config.toml
vocab_size = 1953
rope_base = 10000.0
optimizer = "muon_variant"
final_lr_fraction = 0.1
seq_len = 512
doc_mask = true
Each number is 128 + 24 x the weight over its row's rms, rounded and kept within 0 to 255. Layers, rows and columns count from 0. Numbers have three digits each. The size before them is the row's rms in percent of the matrix's.

# down: layer 11 MLP down (transposed), 512x256, rms 0.0633, rows 491-508, columns 0-255
# gate: layer 11 MLP gate, 512x256, rms 0.128, rows 492-509, columns 0-255
# up: layer 11 MLP up, 512x256, rms 0.138, rows 492-509, columns 0-255
down491 102:134146139157125104124120158162124149119115107124145152101131096092145141135117133115108135162109100172115116166110117139148108128106094164151094136126141160112085076136167101117148150109158134092116164153108116166009143176151119148121136128115108111139103125121077134122130099161136129106070126104148147115104109098099123137197140141090133101139128097177084135142141163172114145118140116135100101110094125154124160094118147090114104113118119123106116079124104157138112134150139107148124114099147151112151117152159122145147153125144173122156135124093125147141126138130094108097113177121114090111136171146138128100178121157116134136132148108127127114119144166177155147149127123150134106133104111143150121140099125127121133150094157146138109114126149179115154093135137142
gate492 103:163114121108141109121206118139132132144114127181132148107160124108130171128172142054141157130112145131154099124093117107139098133112110095130148126142087134151144118134149143132169175118146138124136121103126123094115073096133136116116142116084132137108135145104107108155129090133148138124104148081141145119145128149130135157096123072127122087156100085095151158139124149098110114139107123093160128130152142147146125097127097155098153131099139132147180090113097149103163139092096088156088144130116137135146147147144183067149153142145155132133129111133194171111147137132131119174126130135143145174157104156115130090129143145119132097110124138174164106134130170113109138128130127127104144119116160134160081162150141166147142144119162128122117158154143109146116095112145114
up492 115:141110128157129150092135116129085102105138171099109108129124134178121119143107160143094093151172125143119153113147104116110114130104151130141104116140116093105125139115120145084129169164128118110159127125094094129108135172084114145154129129161071137130132105182135120115085119155143094092099120175097163152152124138159100140126172125070108108112140188113154107119135102146124134094165153155109145146134120124147125142104145106142108115114137124140093122190104113147129112133158110119135133142174098154112061099147104138133145130148110155162164097113127098142080157112138099100163111141122104127149097113135115108127130113098119193149139132143130141134131121132160119103135128124132125088127133104123150108111109113138202084098113083143112136128112127067141146165111119
down492 095:125140145136152091143145147108139103121121151077139099138140121136132134152111145099123099147152137168112148151112114121085106111127159141115125131148167112091123148152168152070134129132155156145117114127138132101108146137084100127143130134156086115145120120132128101116091149140130138133094172154115142152133111156105132147129112119102122097125171142091120122151142108146123114111117152158136104124118115145126163136144112081140159133104146169108098134132131130121142108135135134147099148129107109134138102147124106167118176120132116134146158122136005104184140148150164121104123109126147144106132104144104129085152111156137098126150110123128132080151100083122109107154170142127143084130150113083124160116100132065132118112126157094155128142087141053172125148141063122
gate493 103:110097083087128163113153118139112148120111126153104104113139138128116131176135115122124091073178113142089124090128127147124143123152094098084127128128109152126113117140167143153105169163136152145155118101126120128064110100140117142110138161163091131099118146159123140116166166165152147152091105095104118139125112161134182127159143153127111111142171149150135104177116158179111110148150181111172156092151109126131109139078118147103114121103119115102125114149117106136136127134142108108144122153115119150168119106163149116133106149126194126096166107151148118144125119173141079120101144111151110160119193125130163123108139143126071164160124111123109157130105135114138133107088124146167112156099132123126130151160094088108137134153124148105102123110155143121096142126125115
up493 109:097107194126137121138146096141105138097156100149103097156137084150149135122097143142104127138145098147152099135138113174128165106138135172151132156124173117136150153092109154105089093127189151153125116138087167122145116105158128118095135096123158137150121152147095141136142108133125163134099130134152121125139125114153179139115108087129186107123133124124146099081140092101104111143109069097121146116126100167144125098136112116101097114116170126116141106108115123160101127130124170153144124132104136145107144115128166117155154077076107102098074148126136111072143109074118113158163129168130162120127110084089104139135116142114150121083136145150143111084128135079098099130136090139102116121112132121085116149117141128151155118124122077133116139153140134137116121129145135
down493 101:145141133179131092115119066130178109154104156111120116141126118081130115115073142119113138078116168143106179155134165178153124161097177169116167127152132113092185131120100152140127174114122141145117116102146115138121074094140160150105133157115137138138164107117132138095112132110127112132091126117126157105127128133119184153099090100139151146129148132146103098127107138093093131127111110136118128142085169143159113141141100111175103116125093104123110130069143145148110097168132131132095135127152155153113103131139149171139125150103113160170141162101099123107120131161087087157137145156108100129154152179110144120139110120109115116135138139115113146140137115129128118142132137069165128124165113127134131133132168091122173130133125132107125141187167099117125141123145128
gate494 097:137101108105160151157148130070139126161105095099175155149171096128161135149111133141112105151131128121120126084103118153134142149160088110105120122150126130140169142120147151153129064154093122153097172122121113137104131110111111138143118122118119174065127104126131134096130112138110155195122112133114118142115122139144138128159146132115128142126159126124103156107124152099120119165120130140175126170102142148124097054109079168130140095128117114133095129137158115100094097093116161116138128114116148114141118124106156099137083142158110126131174157138161133141138157102082069126109134144196120141160107129180100116140142126146117161103151159109165145103137115121178127092105128135084149087111112123114140129117110145118153126123111126130163119109192137113115133112140110
up494 092:125188173139080129154153138144153120100132157167080142150114152132128120144114123109079109096127135066148110149137127112143154101102174152127085121096108097133135100096110174136138169133151140135158126130125115083166165144131162100146143107161072123127094142113122122101127144148079138129114134169126110187136136136086135093142168125135101081093148118112158148148085144084141132131125118144111155135123123111175150169115137132137128150100139180151157148104121127060132149149155085147101133117114116108120133129134136118160136154108122154123126163144113105140124133153135145143085131080156159114122117156172128145141128115126130132177121105102150127111106132176117119139125105116142126130124086154127187154125107107101112138138112096100161124142155137126157095139146120
down494 081:102112132112137114132120126110139136139160138141148136134129140124124135105187088135168145168146117096134133167120150123131093115099108079111130149130151114126146167131120087111083085105119151127100084144141116131142096127158126111149136168152132145128140095084110136133129126100165170142159170175146135138121173098174118181110113160155140117117108130103110136134141142135134132149111138123140110146126151119094113154108100144133152155169132132132096102123102100129139110107136117160122122108123137110132092145114116168166104146117105106098072149174012128122105109128164154156142176119152165101131141113092157133137135136072120121112149131127124117140133079126170122141152098151106144150142159131111094115137106109129131177135097118134109131115090066117145096125136110
gate495 097:121133104122110133130133090136157144124170137132135123129127181132173132131078082108148140125155105135110101154118135097167120162130092152128159150135133123109173120105091136107168132142110133078120141084101148099092093090162161103132143158179140132129140123113136122150115159126077135155143150182122101170113102131143098138133147131109152108134135112137105152155162149139135165118143156148137127152099152154107061093124121134125123173120102129121144142124100099096127103107136105090155097101141123147134111181086142097075143127157135109126166106149128160173109142131112110166165142149160115124160113112117137164145132081140134105119100119115137140131125112119163132156109103108175143173129172158139104117112129140126121133118141076145120138133119087131087176095160106
up495 091:117143122176089118141099111144117124131139092154144145106097122152125152099154126121146148103138126154147115096151130134104087094164120136092117111107151170125126117122139114087128146138121110135070128099146120115175171119111108136118126146122127112138121154131115142130134134158176084142102151106115120121097138139160118165117141138134133143135137085144114146097134120138120151101173124117098160113206116108146155078107201123153134113129190119067102137127144105107099138147132124125131146147130119109109093109136136190119143145104146145080175119124090143149121110149112156101157116082177116110093159134161101117080121156146145155089109123124152124076152106108157165141156124138113141138120107122121101092125155123083092141181143104110112136119126156100143114132107102
down495 091:168139110167167108094087110146113134126118150125076110137122129153146086116156141106148136141123174102123118172167070108116139131123151129088121142115143123090115107094105162184153179141098112142143121139108124122151104167127145148147145093138130130063130113141157126120159159093121129120121175098140118141151164122140127155118130190170123141110118119142138117146134100119141147142113112149144124137145108128129151156092115133071115142122136159117135121119127148128131116160105118138115125089140104126124121118148146134139130089162137164140144162136069143101111202120107113110120071103170145167103107150109127135121159098144130137138130126125146139153199113127149118155105156139132073191117112154144117120150124169107134144131141099106143127105158151170111115109144175
gate496 101:153118134155106114106145127123108115098114128111147109139103175131159163128124139117117078142137165113128134145110125163121135130173158127136134122130113087112124144128112162120163103128138091123149088172121143125111091123153143129123152156124126120141135127148123111124075141146151128152131124095138115139126125129134129150072156117096109141166131095119098151133092116112130145137115122129126127126136144114105104084086154166134156129138135104149122114147196151141117118100171161092149151104102093091129149138134132116133104119175115193092138170096068139099126108088095136119131151098120148109110137123092105190102189089125150103149087127137131127098083096136113090149171151161134105164135119143122132189145130143114124166098157063122110076130134105147136138161138134
up496 106:126135124165089151118123106122150166142140134124116190141178123108104175127177089122122095121131145104164142130119129102126129141136115156120169112136104127132154155113095125156114136087118151096157134114078101084131103128113152096147139130126119120118126149127167125127139141119112124076089100094103132148110136119136108101080111109150122118151077165139121137116096148158120148127146147185086133093186137158121112106120108096091117134101135103153117106139136145114132189109135111146131101140126137124108129181145117121101147126134137110080122142122139079133139137181183142110142136139138131132095123205135096126169101074122172145167147140152129101141085173118130138112122126118140103156146095105156123119179178135130143106127158121143139136126100155129156136107129136
down496 104:109124118082137154131095121114115132120115134145145112142168105150138094130140149118152150105150155137120116157132147155136176166107136161098176093125155134130067129137129108104140147094093103137146115149116122162125100122110124141174131160160112162128177099151134134073145105082130150121117143127145140145135114159128110131151132129125124089135139101132103123137143106159115134134139147145154098123099103123101168149150126178117098126150124141175142117155115133126090111131091140154175134109119088122147150106099146101128126071083153118122141118119121129112099131112153087116094066090155172171138147156128118111131163094167120098135135130111120119099163105089162112111149167149166106109112137091143164080128158117149139081168122119149153176099155154096137164123148150
gate497 099:143132130152123127153132135114099127158091170114164181116119108138139130124132155123075089140171123120125156115130086140127129100104125111123133134087137152111122130129133130144111149114148149104147139099115115136102144117139161124163091112107140085129123133110147139108142109094167143119136097107108169124104082124122135141123145136168100129125117154128102117095138103134114083100155143100138199134146142098132170131153123099105130131156100206114148130163118097148114135113146131143120130057125140106114192140145133101111121111149121174180120138177140138108111144082118102113132134145153138137114132106154104105132123095163132143100091127138095154175106144109091103122192144122147118100118141124124123125132117125134126089179175157104073126084106160105139111130133067
up497 096:142130142116133130170109115121160139151128104192136135078106137069103100115160138154135091112124106112096158106126093112143144128134125156160128089115104131122145120124119122097089149114125126124098124131114125117113136098133127134135139123117131185121158121126144109106159107125113085146141151154122133144151163088140091153075147106103108139134146184123140122123109124129173121126136178136142128117162108094180064125121129108138128099134138095103141136102104145124145153125115112068086128121133175103175153157118164124088121160110130154114084102148103151118103128133165152130158173065128145124145134160126151136128110118186168127109114150145136126132103168075097128099092097117144162135151096109137146120129109128098116149112117080108152134111172168139130093151138130
down497 094:147150168147148144083131140130117124121129117098118095122155108132121157161103150086100097132155159122082066123121167102105097075098095102149183147102121104154152134161127107136124082115128120091138125126090082128151142156114121141088107135073123102120080133132100140157110129104099119142125141088141150107147106115162104175148144161156113098143119119101143081113129125125142144160105105110160120103153119100165141150124112162077162147164106145137166176113143141163139125099123154112123097155111154161151096126149162104170115136107130136173127129130076115153118120113128079181142096127122141130117152096148128109121124124074123150103136127143122143137112125124142146165142137149125123128114121106148122122111122145095120119109117153107139058160109134082122141114144121
gate498 095:149139132122131125144164151148141143124150093102118147097141162111141092119148127116109115130108115121142128147103145154153108135104118042101126132155108148118131119118170122138120099133136133169160119146091122113081123144156103135169152092122158136153094109148155166143117149093135138115094159164120139138167128148115152121105067138098172117110111103092100120115089105131118098106155136114101145152142128089117115107144160108132155186116124101115146101128169130156120156154118127136128102147134138158134143148147106096089134139164161074082154127111142101158174152155156140130115134079151151133123143151128133114118094167131128124132188164151134105100142159122101131145147132156162089132167127156141155141139143118197152088127145176170114153107135077138130128142125130
up498 105:128131173117147123143101150166129159140171091129146126122152127140150085153141170140149139140114150162138143143119141121142158122123156135108159137174159092159078086112152118118179135164112131121175154136097115126118117096087113095161140146121095148171159141159144156129099130064148124110162140103149121128137136144106147108144122156141119125102163090133145104115124120145122136106141177105131154140083127084158115106128129086165133168148096131133143103161157150115099119103088092162090155139145125134153152123129131120129162116124120104136119102144167164119105098122116161124135169120159125158129135124115142158108126148134160111159132104112131132122123147094132122131170140157067141104137156113115109120106194109169117102101136145118063166100174135113162110120151105
down498 101:149132173112177141119093144156143148121151138156083141155116146101132146120117110119145106185095129131131092127167132104136130151128137136110103100134129092123087136095125105121120156187132132133143130168144116154155136106085158104135156117127124104090112135150144123115155104142104109109126167144138144142066134109123118165108134167098147174101133121119171143150104104101161161149148161116121161120131145099096073123131151111144119142137105113126125129114127137114087113167166143138166114070109152174130123123139137122128139095094108158120179096159129099113130122125106132082149118120127103102101122130144123097122124151148088081103121123131076109106125141128140144089162110149129119118070048098131148095130116155121100142131115128102104163124093138121127124123197114
gate499 098:120118134102142081119112109119121164085140103134151161118108162164144098149119178142128119141151130104065140126092085156097133109096153121142132132151115136088122155163156069154095142085115137099131119151106143098159127095127116116167129104147133079129129098132135111130164114113140137130142079140110146160095131152140131143132101117156124113125060157114098102110114102111119132117094113107113121108140124142151148060145146111120121173173097127163146168103084116122138089106105118132110142128161139161163154112143135131147102110132121154164122102123106107096134112126122151132145156097054121149153112130193153133129127122117146152141119155105106111113121154118132138119148116104134149143122129141131118162169144163165144138122106118064111098151159117150174106117087133
up499 092:130130128127136146142112168178156109137108135140133140179128135136118171133139128106156145109093112114158103146156095102102106122117139140093102118130141119167171150120124108104138104104138130129147091094124135141100184123109130145130111127096147132149152157146139087109110175147139118155130153125132124132155136150109115156162169153150137154104150052139135141126145138130159134106108148121149121130135140127133112166152141167090118134117173127117097114186117124121127107133090143156133158140130155141150120113116097127157129115126121146130136157135095086103157085117060122122150145119147100108161105116094142131164132156147149135114125129147113162188141180065138091115108155168124103164156093130132106119077134128112133068148140112144099124167144100139070187145106130
down499 099:132096101105136121126121162115131120054138112162098094119138105139161135098129139118140107109153153147132118109150192179130130133112138124109121139107098149129166134148141130141125123101095141159168108151033144124091101169114118136145131130107115063125109107121104135140144105151150157109137166136140134138177100122161130154130116124103123122113116107122141122146157142159141100148153097119153166092095121132099130122170153129134169112115128162129143103091136163149160144148155127131075098133116124105146107148131097096112133148134104122144137131129099174175131106142101094145127190152095075128082137121126165087126132079139109112162161112148149107106111116145115174125131122130124135120122156148143115154132166120128122146142132193125105122105140111092128145116135076
gate500 092:138117139150100136143115112075141128107126122115104099144132140119101153148154108114120156105087177168143130157136107133096145141132137087147139107100114163141123152148111152121152128115152100131149133119136126126146153166133092171178083130140095144121187142146170115128113138123156107153134097104112141103097112140096150073108119122117096119117073140156149128144171090121141126125134116107076097147106123126115143151145135111122154104101142091161101086135127098139123102110123124082118091122120146068127157115147104146161108154124139096122118071092106160143094111107142132137132121143124123061094103130160113157119093116131122135145125087121138144164133133107135145161103144137138118144162101092142084165082097141124129129111141170135157094149116161175077152099094148
up500 089:114106134120116134132135128115131177138138123089117181133125126105140142097129139092094164138104103117146084138139114148143113130122168177119146131100154109122108134140130140118107152174147137114131152145135137159128128111132137126125130126112160169120066139114097149134145119144102160128163185146112106148114169145107111131101150088126146103165136098071122108129103114118153138158137167109133171143168106120106112098127170135104118128123112143106130114105128152109155165139129066126122112143111156164189140174136150102134165134147099150140154091135158106131126134162146177110137135102127133108163148152083157126110127118067075108153155148146132134102156115139118110103084077085089145125117074146141173121124129159111150129119119083121074116137102162112134120134155106
down500 094:100119163159145140084095127127088075139119086150134139095063142132135134106154120138140142128170103132123150155151136092141104088118139152095150127130114124112152089110090114139097125143129105109085068139081138154117119164100130117081140168095146112133116121162128120135128153128128108162095102118129152101122110120085163090142124121164129130108084128198131145137173127152171180139144139127116165068117132136169154136144116118154183148151118126116117150105121129124128141142158157134113152120154134148118138132088121099073118113115106132103075132135149126103140138127083113150156125179130123138113101097118142068112134147168132123122111107112099117122134141142161106135120140123172122130120146132110104166139119123149122126167113142175115137115148138117136064131108151
gate501 098:170109110120137150127163134168166128135115115138114145142108180091109130142103136102136142142120129171139103153119115120122145152127113127158146082153084110189083113139069129140142085070130118144123126144133139133112061145153077118112129154190152117099118098136140128122128124125135071133095160141096165132114127094130124117114102101119127133093126115108100096139122091116115119152114091115094146130150177157102112131127143073147080139111098146044112108116124127120155169123093104129116115138167128100143109115100101156121134133131130113123126114104116127096102142107100091132167142157089150166149098140126126169148107118130106145134137151107148139116119133164142126159152156110134127145123127159155105146159175106158136141139092113176131160168113149112118122132152122
up501 098:133168107126155083109118097062135114138101142148163153153103098135147127153104093114120130134137099165149140142170148131126124145097132146139165122140126150130111141132172118098102118082130123150152109150124128154126144145127081116112118110104132159168201153106092192119163150146105126123109197117101103065070129101095052140135113121130139151153138182155126146164109134108127128152159120115101081167143139168136107155098123127127123105122157103091105124103120158108121124144121121160125127125119190118092152119070108170125176097104171133145119113134125125123110110124120150140143152106138131115151112122138149114134148123120135088144143105118124068099124134123107109113164118133118122128127147099163114108141103133131139155114124113110143110100135123106143135112126156
down501 103:123080103093122128094128118139106095121134177124169138115140155102092128123105114146096113149086083100161107157086149186116126109152122139117148151105141135148147127140147117150112126145154164156094104163105132119150066142119099177132123117115122132145136144129120097153149126131132099124156156134117135138111078183143127137215139122135159114116146104155143200178159177133145144096100110160086161136114129153119143123133111110136148150115108152140115130146123116132124122122109125182096129132134136139149135108108116165123121099127160125131102140101140138112165167118107127166129185127105172108102112149133142163148143116109091108090155102130159084146119115125137121133139174126108157146165126113152151139142151118125156109077165091130089105118088125129146125120125114
gate502 097:151119140129125143133119111125165134155116129129142122110165113160126147156101163130140129101176115128129137094198139140138150138113154125120112148117143156111164142132116154160157135115164147150149103128127100135109097086146110128142141146158134167134126167143092122118121104145159117152097126107135134111145091170082093128106177140149150119169080114100153148146140107117160086140120147078102166123139109136153104144124097104131154148132147125166165101179143155164163095117106123138099118132093137150130131150096120156096168085110093132085120128092113102096174120061097151093070132116108143119109115137112115159129126125095146164120103143091119124102107110099120115110152129112104127184175102095127137150088111118137168169158124142093146100118136128132132127096136128
up502 100:139171158095151124123119096109110107127112114172112111141091140132126113134142148124146118122096147081149145127162149109167135143153120151158120138139097111138108125091111115158127138095108134163162144112102101130120107186130112135097130121138173114123114167167162093135128124160106092089136107127108103143116175137135154109136097121141119172134095118145132119123172130114115127125107087147131137141083126119098103141159114150148076134133095123108095129125132071140130102152105148099168139132151119117135113141094094093125120132135106054088133135141099122087170124144157105128093139166109119142089128149147119122144139095162070110154144123155128082095106167149179113117102111163149138101105125138085102146172112094114089124130123120079127131092140124066131113140136143
down502 103:086121178143140142133115159137148126120124142106174119097115109128119141092147146121151113147121083106170111153126112125099111095103109138116115160161145140151144165117161132105150138108083134132109137159174160155081131140136137110156118138122176155143111115103148123124118138171135143105127140153171126125113089128130132173105124146066121129151162135135117141176133096112099134156174089121157155173151159101134105135140098140138176108173175144160142167078072165111146135112120121140169152117116122092153136147107129125138111101094113105092112101103180154126125120136136158155131106146078152125164123076163108135144093161118154129099125118132092101099130151160128145105156125112125124144112111166128093113129135116154138114154114110103083128153130147143132136137088093
gate503 099:152096151125108164126116161126100160166119151135117165133160140119138070141136137164147145087091147127160151120174116146101104119154117118133103137124145135160127087179127098148142122124119108154141119098148116175149113119135148181133079111108142119131150081114064121195134109136111115141156108106167182094088127087115149124115142146131142163158122118143135118115139174090163148119093132153150104112142105122094121105175124146113109135139105147145116164123144096151104147117086136127126126113132113125079147147178151107157138100103143151109151113135131097083111118131104121115132134104141124134111123072156171111138151087154112122118102111150091126131154109138162135134087122115131147170095182115106116120153134155134147120152161125099137159140130151113164148082126138
up503 096:100105144112120139141137147124108140210142149110155108097163114143140103125120101125139162108109138115101158152150115160137138120146151103116134127126146154147165121166144082128132100125112120138106131146133144125145144130152117161149166114114119104103145124092133156120142131117116116165139105104105153120120087106088186159085111151105180110138098135108159142103154178120140138141107129184075117147134133155133152124146134105114115099084127156166114124085140096136126201126130128152141146187160130114128076115151139160145117111114177092090109155113142110127133114118098127125173176122094117116132139082146147144121104113115099139109104103164146153138152130128155146101099104161156149138134168155121165117175149128155146141134154094134118158118089108098089132139161133
down503 084:110110171132119131135106159153123117110122113112130138125132153089108140145141144156117125163082125130158116187100120119153123132134120130129145133104146120138127135117146143125116166105119128120152120143125119145076106131113117206152130142137113140122150141090121119152144125138137131128146136145098138123127115137115080123118128138131113146136129138119135137125143117123151120122131128153133101145129119126112146137114110163108103126132131131119152143126125112148160125124128136111121126154117120142145113120135132132111161111127121126102128135132255131128147144126062132161120157135149142123107130112132147116105146124156127130121160158148100153110140124137105115098101123127123113133116134130135145122111137140103121126137114116138132106139147255137136145135125131
gate504 093:114109124126125145122126086087077092114133097177107083127091095128151126117104127094140136111095163143100098086142158140130103131108099121115141092115109134138175126133105135132135123100116143172102075121146102145121116081135115136107108149108110148124111153122140108135099141168159099073115121099129123175121127144144155119126162118076157149104120104142112140130112134107085121101132098150122139170123101105111124113129131136105125127139150088155161145147173108093162130134148127093128169145110117104159117166124132106143152155151151146120157123095127110097130165080116162090131138136120175119173099119071148126134100129097091114144122180122100172122106144138053138148149151165144104139149115125133150164128127080111107129098123145102115105098123105113097159136102123
up504 094:146102111151145172132134130135095116117142110124131133169096159161072110121149139138135109138124188111082146093108106128116152123110165145108125172130192120115129115134113090135133136128142175087122113132171165090141134173153116130131153118142166099145114101168130117110208143120122119138131134134130115104129128123132121127144108087107100141097084169156148120121115086159142079126110098136080142156159115127159139145140121108121166119139160113146118140051116155092124106124108143123154144116083123097134128082162114110084135158150153133124096159145124150149168176101109086119162117135154119133149128143146144171106128132109112138126126132110104111092143132139137119122113147095117155122082130152164106144126144133145102143136083104161125121130165167174108132109135149
down504 102:138092106194127111148124108102153134126159114126129079123115151111157128105160145131131092144119145158142126133083128149136135160143113177122144133154166134145132145161140129099109159138159094119180132097135174159202147104108098106139129140108120168132086125096093103099093137152121116108131129104107126159100121137125130146142106158118165151152151116122106083117113151155085154106117108131131140083132108122102152085158147161151166112122162073133150187126138099134149160132120111137100176145153120106118153162164121108137125124119143142113090153125177096149128117150135145124141144077097149147096126163076105079118120153119139172173132132130086112099117130130134139110141133152142137123116105109149134153108106106091136117144162139117127159121101099120178136101144121
gate505 097:150131092106130138082145097142167156103108157180124128165117123105174151128104137083103156091091152110111139132109122101089154141086087120153127096105132099143100118093122108145123139113133132124091118136153115102126074136156096093088168113147130123108114101151138148152099145148152113148161135134121157119093163097104118119082141141121120162146125123088122151137140098138108108115090121151096109108106164138114084121079117138082122127115130094099137124116128128109153130154109144117107196094106146118122092148127150138117130115113138140128146115097103144139116141117131138167159155101109099154098147175066151105143126129167147114174109141102118117129106137165125118133070137159113141113112119130120111142128157128174136164143148179161130174178138122157145127131150161
up505 104:113138154159139142104140122103135084103095121130128113152168119150168115091128099121085112103136103120142113142147086109128129132110171131115133145156125113146152108164126132147150134117130097133136118148097102112145166149106130154102111102133127144154126222171110144150145077150148134149137151121130121139132097151095151165125143128140107160119109121156154112136127155107111135110118090097116126089108118143124123111127104195118128114142112160095114171121114093114138090051104122072120116114138071148166130146109124123129098144165103136141156080164174102068127163149121123129110060123094131150146121099088105127065116124120142150126136129154130127158134138118147096147152134124153083135135113099100116121140128145102155133130149103144129129109104176099128133114115104
down505 102:128132093141095146177130144130121168135184105118114134146104121147131102136157139139173159108160166128148161108115144105163120114128106107087121134151122170138110106161088114138169159116127089076156162167127101135140173140092081138109166137125156135135179154128140126137151148145125120100082110104129139103114127113118122170121135113174107123107096105178191117129128175120114118147149106126116099109124144129158139112155165111108074114136120156156112149160098135130106134153129121149120118127144141085121133133132126126123090123108145138129159166107071078157103144092158105139143118147119041104130114104119091110132084142138131120140159116135175170145128148144188136171127121115111107145110145129156134150118126144144160134128151150111145146152136140154132136133105134
gate506 100:068098092119142168115108152161102147125074091109125099155138196152130119151149139082125124130133087091162132096104111140188117092118149091105136137143082151117114140145110118120138122132150094159140119141190115122159097086149111124103120092102097126144125127114124119153137149164135115123139176135150140138107129104148101102135109149167132159083176093140151105132133180101162179157127134111113130090160114125108082142111163066111124143151124073145167134134138128110126142127136101102163158156145148117121144102127096130142149144150148119111153183119126148127113127118107101104119126164116134148143129149145130164138073105142129144148093161114120104115116141076128156128163128128106108154144116144129151155142120111129166118148128133155122128154096113152155113142135106
up506 101:084095110114152140167129115162145141144142105121133154108096131088078126119151094113115151079139131153132135144124114118124116106184119134132166161137156112133122142179101122161145087126103143096141135108129129119167097134127128115132172146109170088140132153127148108154138097098090090133160119100094106101107135150128111131117110117134145145150084127149146122145122136115142127160140126129122131136164151101102098145131170143162121138116093141177117145120112146099099157179176101147157172122129152088126093127156146123127119137125178124101120107097120126147132143159158147175101133148130147112075128168102127131110150153120129117126143112129133134132109162109103082128142119151179116107176121109140161081141107185151070118126113117110117127079139075149153108185130107
down506 101:148153109193145187155121116127150117087093155111123141117123114134129115104166110132123134120138111146145164168125158087123151139167136136110169111095130107091117084171117121086180133164135159117131117125070153142143116110156118101063087133157090132166166126128126153121136116100143148117114115128163101086148098116131117108147129103101145122142154126098116148153141145155118125118146159174122128137138163117120143124097139122134133114130077167134076112125102128134106166104139102120115080108107126118135126145089125093091120118124148155119113174116167097125104169144095128127151181117114157092103171137135110156166131170168079103170119117135145140099125123104117109133116136143157131088172172161136127124139117100144125124115138117144139151095163115123120128105144149
gate507 102:157140120193135100129117120142104117105159128131143150172101140084094146103113136148085121141150081134123153136159118153108122101102186117130147137089173081099133151114108167113128098146114156139114151135136122161132138135157120133159154134150136124092087113116168134072148146143120128147101146118100147094148118109112149182155111136074097132180146137098111085166139120145140150145128130137140118146152125115081109150122133153122130109106131199130130167087113068088156100106105101166132156112117128171136151152133102155124118087147137145118130115125160157139108154120130113123072147114093134155114113180077146138118135159151124133101117140146183136137103124124128149121132141126142113142151145125123121149144133136160153131084107097099131123120089154125136136154140173
up507 100:101120125120070152121086136122131155128139130160131113063130111107138139146195079151124114139100146126167150153162109141148103128084102081133065149207111159083157137144149128123111134109097115078094101083145160122136139118163123108160101183100166138116108146123114125146124109129104114132106143099116132131106110132104109137164132120129148097149095138136140141119113109124152110131085136134157124163120123131108140126111171124112120121125129122087151172101121141123155105141123125164162103074108154106171134099139171136101140143112135196096128114117109122130087122102132088141148122147121077122102156127151095134120131127105119083126120113099100136149157127119088119144120123133155096159068131146149151102143131103165111153114138161127126142124136130117103126134106118
down507 100:111145123139137145122126127104104092141153162152138160123142148143124093132145127138130109126134111135139196089153154131175116155099115136124079061128146102112136096153178110136102081180083142118116092095128124154158122112105101146149143117124124126114137118093140106182097083124105142145103142168115123133125143120118114114084121130136108097158109104106141112135091135163164133100123157101159117082094111121160167150131103124133101130160129166192074140106140103115160102161144144127110089135106132143130099114139126143175148139162119168099127134109108117119093141095137117147154117124129157098118137120110085137090132091102123144132140147109089114137133112116140153138173124141163152179080132115117142145139136140116136127118175120151143147131122057128167118151099103
gate508 105:139119131126100121092123113137131119111098096136124143074138183127132096095126086129094136156122158122132104106144107115114100173132128143130112123146118086149132151109147129165089150159137182113123103115096144111142125157165130138144125111075180103102125161156141155181113137113134101159108158110115174126125141113099084124100087148134169062116112146129144097118138130142121092116171147185113149108126147089116141141093120110122139143113120149125171092104127108153142189097133118103075172127160114127111135140119116137140147141100154121143124104170126148134107204130117120099095105103093109111156104139114104106089136132143125166147149130120107107155144134159122143158135109129119134180115145117156152149137120140149146162150146141139141144153083092117091110142156127
up508 110:115093145142126168096118106135117152145198100099141078153124178098181123097106142139093116100119150148116095110159121104170135123132113119134153139155113089099179143115076139150156139122149151131108094108126079096132145142149114120172115096083137121146126147142138104132100153152148131143107139099098109103149128144150115156114121158145097154123108140063147132105089137120131139138140127151126133110143134111102164129119135119144101123120121148091129149141100136109139128122155106101135158104131118142131106171198094096122128133141109151121105149117166131177089158131120134158111122126093129098128126118135118098070152107152118107122138132129085079117124115152139128165160103117101110143127153154122153201140107128145123133181117148136151136133092184139067133122126139
down508 096:115105137129140131127116111173130116107109149100161141130134187139121149130133150094165186151128138103159109125108165121162105107111137101141162113154128103125113134098099126154166169102126103132128098128096143138107080167122158119097143121134115129138124139111175110176114123124130124091148114130097158097112123062115091100162118106108114100100118155084118110169127114143123120136114105102122108110140100117162129100104142101124131123124107124110137118107117118135085130128134141091147136107098100102127171121165092096151121157102071158169113147176103128113136155162144121079133095136120119109151114137146098114111109085092134137136095112124147099110107063114125126134131145100145184110107101107163122172156135109084145145151098126133106136148090087111170075152127134
gate509 100:113136132102127136081150143172120116105142149133119106118134139135120093147093144102155072125113113125139138105104166107158131089118136111123147161086152138138085124137166115121158150122080142143178125091098109138114121108120115109120148103119119151130134117143101117119104136166152147134080116079152140148124055162155092099169168084122122153153151123131102131104127138124149129080105128116153127110135102176107127115157118113118159170114134174146102135136110149129106159111153139101152109124092130170161105135129109106146144117087099104133133119082121123133145110128110136157093140151146138144128146121145163153090158157178115104201143150099117137155122174087128095163158133082148110105127141153083142104126069147135112123147138160107127157142152121113130155143141143
up509 095:127112133150155143139154077156114142109120086127102141136151124089110111092113049125136075096102146178129143153165096096152125135116128177148122129145185125140136145117160167148134104143079090134123122131089098119120129144151131119134154158120109153108137152111174115111161085152083092085105140116117110131101115103142121117127167139145130113109108091177127118140149112126130090112126150137125151099106108140115169166104150137109142154085126146131120119124168159144129128133117114123088105110150141104192098113101147104110140138117099127181128132191132137110150080118156115114115140108158123138108135126142118118112129131125098141119093159119158153123123156099138184101135108155099130116089180096092116126130128078115121108118145085138154163127143131138099136128099128